Each number is 50 + 15 x the weight over its row's rms, rounded and kept within 0 to 99. Layers, rows and columns count from 0. The size before them is the row's rms in percent of the matrix's.

# k: layer 9 attention key, 64x64, rms 0.113, rows 21-35, columns 32-63
# q: layer 9 attention query, 64x64, rms 0.102, rows 22-35, columns 32-63
# v: layer 9 attention value, 64x64, rms 0.076, rows 0-31, columns 32-63
# o: layer 9 attention output (transposed), 64x64, rms 0.165, rows 0-31, columns 32-63
k21 103:64 59 55 49 71 39 20 79 66 54 66 35 40 55 52 53 83 22 61 55 51 59 80 46 51 70 46 64 32 59 29 62
q22 113:50 61 37 65 61 57 36 55 82 10 62 43 43 53 51 62 68 33 77 48 70 57 40 40 65 39 14 78 58 52 52 50
k22 102:31 55 76 65 59 54 23 65 32 35 53 48 50 74 62 49 45 64 70 74 36 47 67 35 44 50 53 69 40 65 54 48
q23 105:57 52 54 54 48 53 30 56 76 76 30 59 47 29 36 66 75 69 70 55 43 55 27 29 61 85 66 37 36 38 55 29
k23 098:74 59 61 71 47 87 42 58 58 68 49 63 28 49 41 29 40 50 74 48 26 42 25 63 66 53 51 55 57 35 62 60
q24 114:47 68 54 54 56 85 29 28 36 47 60 50 91 34 39 33 44 42 37 60 23 45 59 44 60 49 45 58 42 62 53 26
k24 111:56 65 29 43 57 55 24 72 36 61 69 47 65 59 64 41 55 46 36 63 29 81 61 60 33 44 54 69 62 28 78 56
q25 109:62 41 34 54 62 42 56 59 70 67 60 56 51 43 25 63 45 72 69 29 44 41 38 39 50 36 32 45 62 45 50 52
k25 097:47 61 36 43 24 52 74 43 33 53 66 50 47 47 29 61 33 58 64 64 34 25 69 50 53 78 49 55 68 57 36 43
q26 118:44 59 34 43 53 64 51 68 44 67 61 38 59 62 51 31 52 61 39 27 57 52 59 45 61 49 27 60 46 33 44 41
k26 105:35 35 28 58 58 60 38 57 50 32 51 34 48 45 39 44 36 39 44 53 47 31 77 67 40 52 36 68 31 39 81 41
q27 103:73 57 59 51 56 56 22 69 72 57 40 43 49 45 36 43 39 37 44 52 39 63 62 65 51 41 41 56 43 41 26 80
k27 096:75 63 58 61 50 43 43 57 61 51 55 89 54 13 08 54 26 26 65 33 53 54 49 47 28 63 64 50 45 49 49 89
q28 101:49 32 55 66 56 06 47 78 32 33 55 27 49 64 71 52 52 59 34 44 27 43 08 44 54 57 57 67 24 67 38 69
k28 100:48 47 42 32 80 49 52 53 45 49 43 32 45 37 40 57 46 49 59 71 70 68 32 17 35 31 32 63 79 73 61 46
q29 104:58 51 50 19 57 50 37 26 32 68 58 58 54 52 71 28 37 17 47 47 48 55 36 44 33 51 57 33 34 42 60 50
k29 094:41 31 56 49 41 77 52 54 63 55 65 57 42 44 52 64 68 70 36 50 57 24 38 49 45 52 65 37 68 63 49 53
q30 107:35 35 55 52 60 15 60 63 44 32 56 47 49 55 23 45 58 51 74 59 30 45 63 61 66 88 27 40 50 45 41 73
k30 093:56 38 60 61 68 53 57 68 35 61 64 52 51 41 48 32 38 57 58 30 40 34 54 46 35 48 40 43 41 55 14 62
q31 102:40 62 85 51 63 27 46 17 39 77 48 71 31 48 26 42 72 24 38 53 47 66 53 31 54 24 69 52 60 63 41 52
k31 091:36 72 47 28 38 70 52 20 64 57 57 66 50 39 63 63 39 67 62 57 44 64 38 76 59 28 44 76 15 76 20 49
v0 112:69 48 43 52 41 48 30 42 28 27 51 89 74 72 54 34 54 55 53 60 34 45 34 57 55 46 56 39 55 75 53 50
o0 103:56 44 27 57 39 25 59 51 66 63 48 60 45 26 33 44 43 51 25 34 67 71 65 57 26 56 40 48 54 57 47 50
v1 096:36 29 67 66 60 58 57 60 68 47 57 59 58 40 64 34 74 18 78 51 36 68 33 63 41 54 33 51 51 57 77 65
o1 084:59 30 46 54 49 41 45 74 16 32 48 44 40 66 52 37 44 44 40 55 26 42 34 74 58 54 49 40 87 33 54 72
v2 138:47 46 51 46 52 62 44 33 68 22 27 46 56 19 44 63 24 75 43 57 39 93 32 51 24 56 38 41 63 54 45 27
o2 119:73 80 52 64 61 40 39 50 42 64 63 18 48 70 55 23 84 38 25 34 50 39 51 30 60 63 59 45 41 65 47 46
v3 107:30 31 57 51 45 57 32 43 45 26 44 51 43 30 56 37 44 48 70 42 38 59 43 55 53 29 70 47 72 00 57 46
o3 101:50 67 54 34 58 50 62 44 57 49 49 54 67 63 40 40 65 60 58 58 38 39 37 29 41 55 56 52 50 80 57 78
v4 098:56 56 67 61 50 42 46 55 58 38 42 68 64 33 28 53 34 31 53 47 43 54 62 19 80 57 50 49 29 45 76 56
o4 081:29 48 29 39 69 52 44 67 48 59 64 43 01 89 39 49 57 80 46 48 50 33 54 54 65 43 48 21 49 46 35 74
v5 117:16 53 51 37 75 32 29 48 50 26 54 22 47 59 33 33 70 50 41 43 53 57 41 69 40 38 27 45 19 63 45 45
o5 105:57 49 31 49 34 52 43 24 52 69 53 53 49 30 49 51 40 24 38 61 39 34 67 50 51 59 50 46 97 64 54 45
v6 126:43 25 39 53 45 48 49 30 46 50 31 28 66 72 44 43 73 55 63 66 61 46 52 39 62 56 60 56 67 39 65 38
o6 106:73 51 56 48 43 65 37 55 44 42 59 72 28 31 45 32 38 49 72 41 63 38 48 70 49 46 75 14 39 20 23 34
v7 104:37 69 22 43 53 51 37 82 20 77 74 65 52 34 72 79 57 45 38 60 35 57 28 30 57 68 54 29 45 63 83 57
o7 095:66 35 36 34 62 38 71 43 41 43 62 42 57 60 55 34 28 46 43 48 32 48 74 68 59 18 54 64 57 32 41 61
v8 121:66 50 54 42 49 46 04 75 43 60 57 50 30 87 48 52 47 46 46 57 51 23 54 69 55 39 57 53 52 41 59 35
o8 100:59 45 18 24 14 56 63 42 91 46 64 55 73 15 49 82 37 52 69 63 47 55 83 44 61 40 44 72 47 43 34 39
v9 119:56 79 63 48 43 25 49 68 43 24 47 46 55 63 62 71 71 33 66 38 44 63 49 50 47 62 60 61 59 34 48 56
o9 103:59 47 39 41 63 47 64 52 39 43 60 56 62 71 37 43 29 49 35 67 40 70 30 40 47 32 71 38 16 56 37 58
v10 115:61 47 48 26 29 45 57 57 52 21 41 41 45 58 31 64 78 58 25 44 46 24 61 55 43 14 49 57 35 69 36 36
o10 101:53 63 57 61 74 45 42 37 68 44 71 69 43 37 34 52 46 59 51 53 42 99 34 56 71 82 81 50 52 48 38 46
v11 098:29 44 67 51 72 48 73 55 49 86 30 61 37 42 46 73 38 55 41 58 48 44 26 52 23 66 48 34 52 42 43 88
o11 091:89 43 42 23 48 44 53 50 35 48 76 25 31 48 59 58 62 49 55 66 31 65 53 62 40 38 48 49 52 55 55 42
v12 121:50 71 71 42 53 57 51 43 42 64 56 53 47 52 49 26 60 52 49 40 57 30 49 48 78 56 44 63 33 43 59 27
o12 111:21 39 32 41 55 49 36 43 58 58 64 41 72 44 31 64 43 69 41 40 59 62 33 64 48 21 47 44 41 54 64 78
v13 093:42 82 54 53 61 39 62 32 53 17 75 51 42 55 50 52 53 31 58 33 31 48 55 51 79 44 44 46 59 65 45 74
o13 086:22 48 40 40 67 52 48 64 39 73 25 38 63 39 56 53 40 38 36 70 37 74 46 57 25 45 62 67 58 42 64 60
v14 130:73 59 31 45 26 62 49 55 10 55 52 30 50 77 57 24 47 55 31 64 36 68 55 84 57 42 66 46 39 28 68 23
o14 113:31 30 46 39 46 24 71 50 77 26 22 49 69 28 76 20 41 47 58 58 45 61 48 50 77 34 35 33 39 56 25 51
v15 116:63 46 49 41 38 61 60 27 60 75 45 17 63 48 60 69 64 82 45 49 48 40 32 47 63 40 35 39 67 34 57 51
o15 103:56 54 37 71 75 73 44 39 37 34 38 69 62 51 33 25 73 45 77 35 52 35 22 43 31 38 50 47 49 41 49 15
v16 122:72 57 43 51 50 29 34 77 42 43 45 55 68 27 41 45 73 37 61 64 54 14 60 11 60 36 36 38 34 56 48 52
o16 106:43 35 53 59 32 58 57 27 42 35 42 57 59 90 38 71 65 65 37 40 41 49 72 70 30 57 49 48 57 52 41 44
v17 113:45 50 52 24 55 61 34 47 58 46 30 68 56 55 49 44 21 50 41 58 56 72 45 40 43 50 78 30 54 63 50 56
o17 106:48 51 22 62 63 63 52 67 59 56 68 25 77 48 80 56 45 44 39 30 63 14 47 47 53 83 69 52 51 52 51 59
v18 098:63 50 35 14 33 42 71 38 35 45 56 41 59 28 59 41 48 49 43 48 61 48 45 65 38 37 68 31 52 48 52 18
o18 092:67 42 72 67 32 32 69 46 44 37 43 09 69 41 67 46 38 60 35 37 37 61 39 47 75 58 28 39 44 58 62 38
v19 109:51 51 36 25 59 43 48 51 62 40 45 36 71 69 44 66 66 37 41 53 46 38 27 23 50 22 63 48 38 77 62 60
o19 102:85 60 39 71 37 73 66 40 40 40 58 41 75 22 33 45 52 44 47 68 46 53 60 67 62 59 53 38 66 53 43 55
v20 106:80 73 81 51 58 65 32 52 81 30 36 41 17 51 38 53 42 45 57 70 37 54 47 49 45 46 15 37 64 68 51 42
o20 099:63 60 32 39 41 36 29 66 77 59 61 48 53 70 60 81 76 50 64 38 50 69 36 45 48 53 69 70 43 46 35 41
v21 110:32 37 74 47 58 69 55 25 60 41 31 68 76 39 71 60 39 43 57 24 33 77 41 56 23 22 66 81 52 56 50 45
o21 102:55 55 20 71 49 39 25 69 36 70 47 49 30 52 09 21 43 44 41 72 37 58 55 35 69 72 17 72 38 65 73 55
v22 107:44 57 71 36 39 38 45 50 56 68 35 50 62 65 47 39 24 50 52 41 34 52 16 85 35 14 38 53 58 42 31 33
o22 099:49 37 21 62 43 53 41 45 53 47 41 21 65 39 33 53 56 47 27 82 47 15 42 65 53 63 35 75 44 33 64 33
v23 127:59 45 42 77 41 56 46 94 59 47 73 62 30 52 47 62 31 58 41 35 35 29 51 70 54 76 36 51 71 27 38 25
o23 105:44 31 42 33 51 44 82 46 59 36 53 38 38 49 47 70 79 75 41 52 30 40 64 14 58 39 63 66 45 40 51 54
v24 094:81 32 59 64 40 57 41 68 47 45 76 62 59 58 47 44 35 38 52 61 50 56 54 33 48 33 89 46 47 49 61 52
o24 096:43 67 54 42 06 63 59 67 32 53 42 27 70 71 51 45 36 51 93 44 52 88 70 58 67 47 26 67 52 50 36 51
v25 109:56 26 43 50 52 09 22 63 36 56 48 52 49 67 50 47 59 38 59 41 73 74 42 67 26 58 43 67 52 44 59 75
o25 102:41 61 49 38 65 63 59 53 48 43 43 37 66 67 37 38 31 41 37 68 55 50 82 51 43 47 68 48 58 53 18 19
v26 120:30 67 50 59 59 47 32 27 32 14 38 22 43 45 36 35 38 75 51 50 53 63 46 66 60 72 70 50 67 50 45 51
o26 105:42 20 63 55 55 68 51 54 65 79 42 50 56 42 54 43 49 46 46 30 23 57 53 32 59 57 59 40 56 65 45 57
v27 122:35 25 56 31 46 44 48 70 88 57 54 68 36 29 26 67 58 24 48 34 37 42 36 33 49 44 20 26 37 45 63 64
o27 112:53 72 39 38 67 58 77 48 42 52 85 30 36 85 31 44 57 95 48 43 29 43 45 56 50 77 79 56 74 55 66 37
v28 117:52 50 37 00 64 40 64 39 71 43 47 28 52 47 60 56 75 58 31 48 67 41 52 29 44 48 34 44 56 85 43 53
o28 099:62 52 52 76 76 55 44 48 54 48 52 54 39 29 51 44 34 67 47 27 42 89 43 30 66 74 80 57 39 49 53 26
v29 097:42 60 46 21 25 32 54 39 51 32 99 35 59 54 61 63 63 53 62 31 73 55 26 64 50 62 57 38 60 56 58 44
o29 093:65 59 70 59 68 57 62 40 45 64 48 43 62 35 44 35 21 57 49 42 61 47 59 33 54 39 51 42 56 23 54 57
v30 100:63 57 36 39 46 23 15 58 61 71 47 16 24 60 50 59 57 49 56 52 40 59 51 43 52 59 12 54 56 62 42 38
o30 090:54 66 63 52 28 49 47 16 53 52 43 53 69 49 49 49 43 40 32 54 41 23 26 60 38 55 76 71 37 36 29 22
v31 112:53 80 29 67 43 20 61 39 53 51 36 54 59 38 46 68 57 57 65 52 62 43 60 38 74 68 52 59 41 41 20 83
o31 104:45 87 69 58 59 47 38 46 30 44 51 54 66 53 65 72 58 43 40 69 50 71 55 57 31 45 67 36 40 26 62 68
q32 097:58 65 39 47 26 58 56 40 73 22 46 67 28 49 28 21 65 46 53 28 57 29 73 50 66 46 46 51 45 39 61 51
k32 088:99 22 44 44 34 29 38 51 52 34 41 46 83 55 30 48 69 65 67 45 54 56 50 50 52 40 58 29 48 61 46 32
q33 083:49 48 25 65 84 50 47 38 36 45 46 13 47 44 27 62 73 51 74 69 50 59 38 53 51 59 32 49 45 46 54 28
k33 084:80 64 49 52 44 14 30 40 66 62 40 81 40 56 50 37 51 54 57 49 60 38 68 71 61 36 62 42 73 51 57 25
q34 088:33 21 64 51 31 56 78 54 41 69 39 25 76 16 70 59 58 56 63 53 39 55 65 37 54 67 47 53 37 47 49 45
k34 097:38 55 52 58 04 36 42 53 52 47 78 32 33 41 83 69 32 48 59 24 54 51 59 38 65 56 70 43 33 50 56 40
q35 081:66 55 36 32 87 38 40 55 49 67 56 55 59 56 38 48 69 51 56 61 49 35 44 67 23 61 37 38 78 55 50 46
k35 094:44 56 25 91 65 44 40 64 61 66 49 20 63 74 61 61 48 65 57 62 56 74 52 34 69 46 39 56 61 39 61 50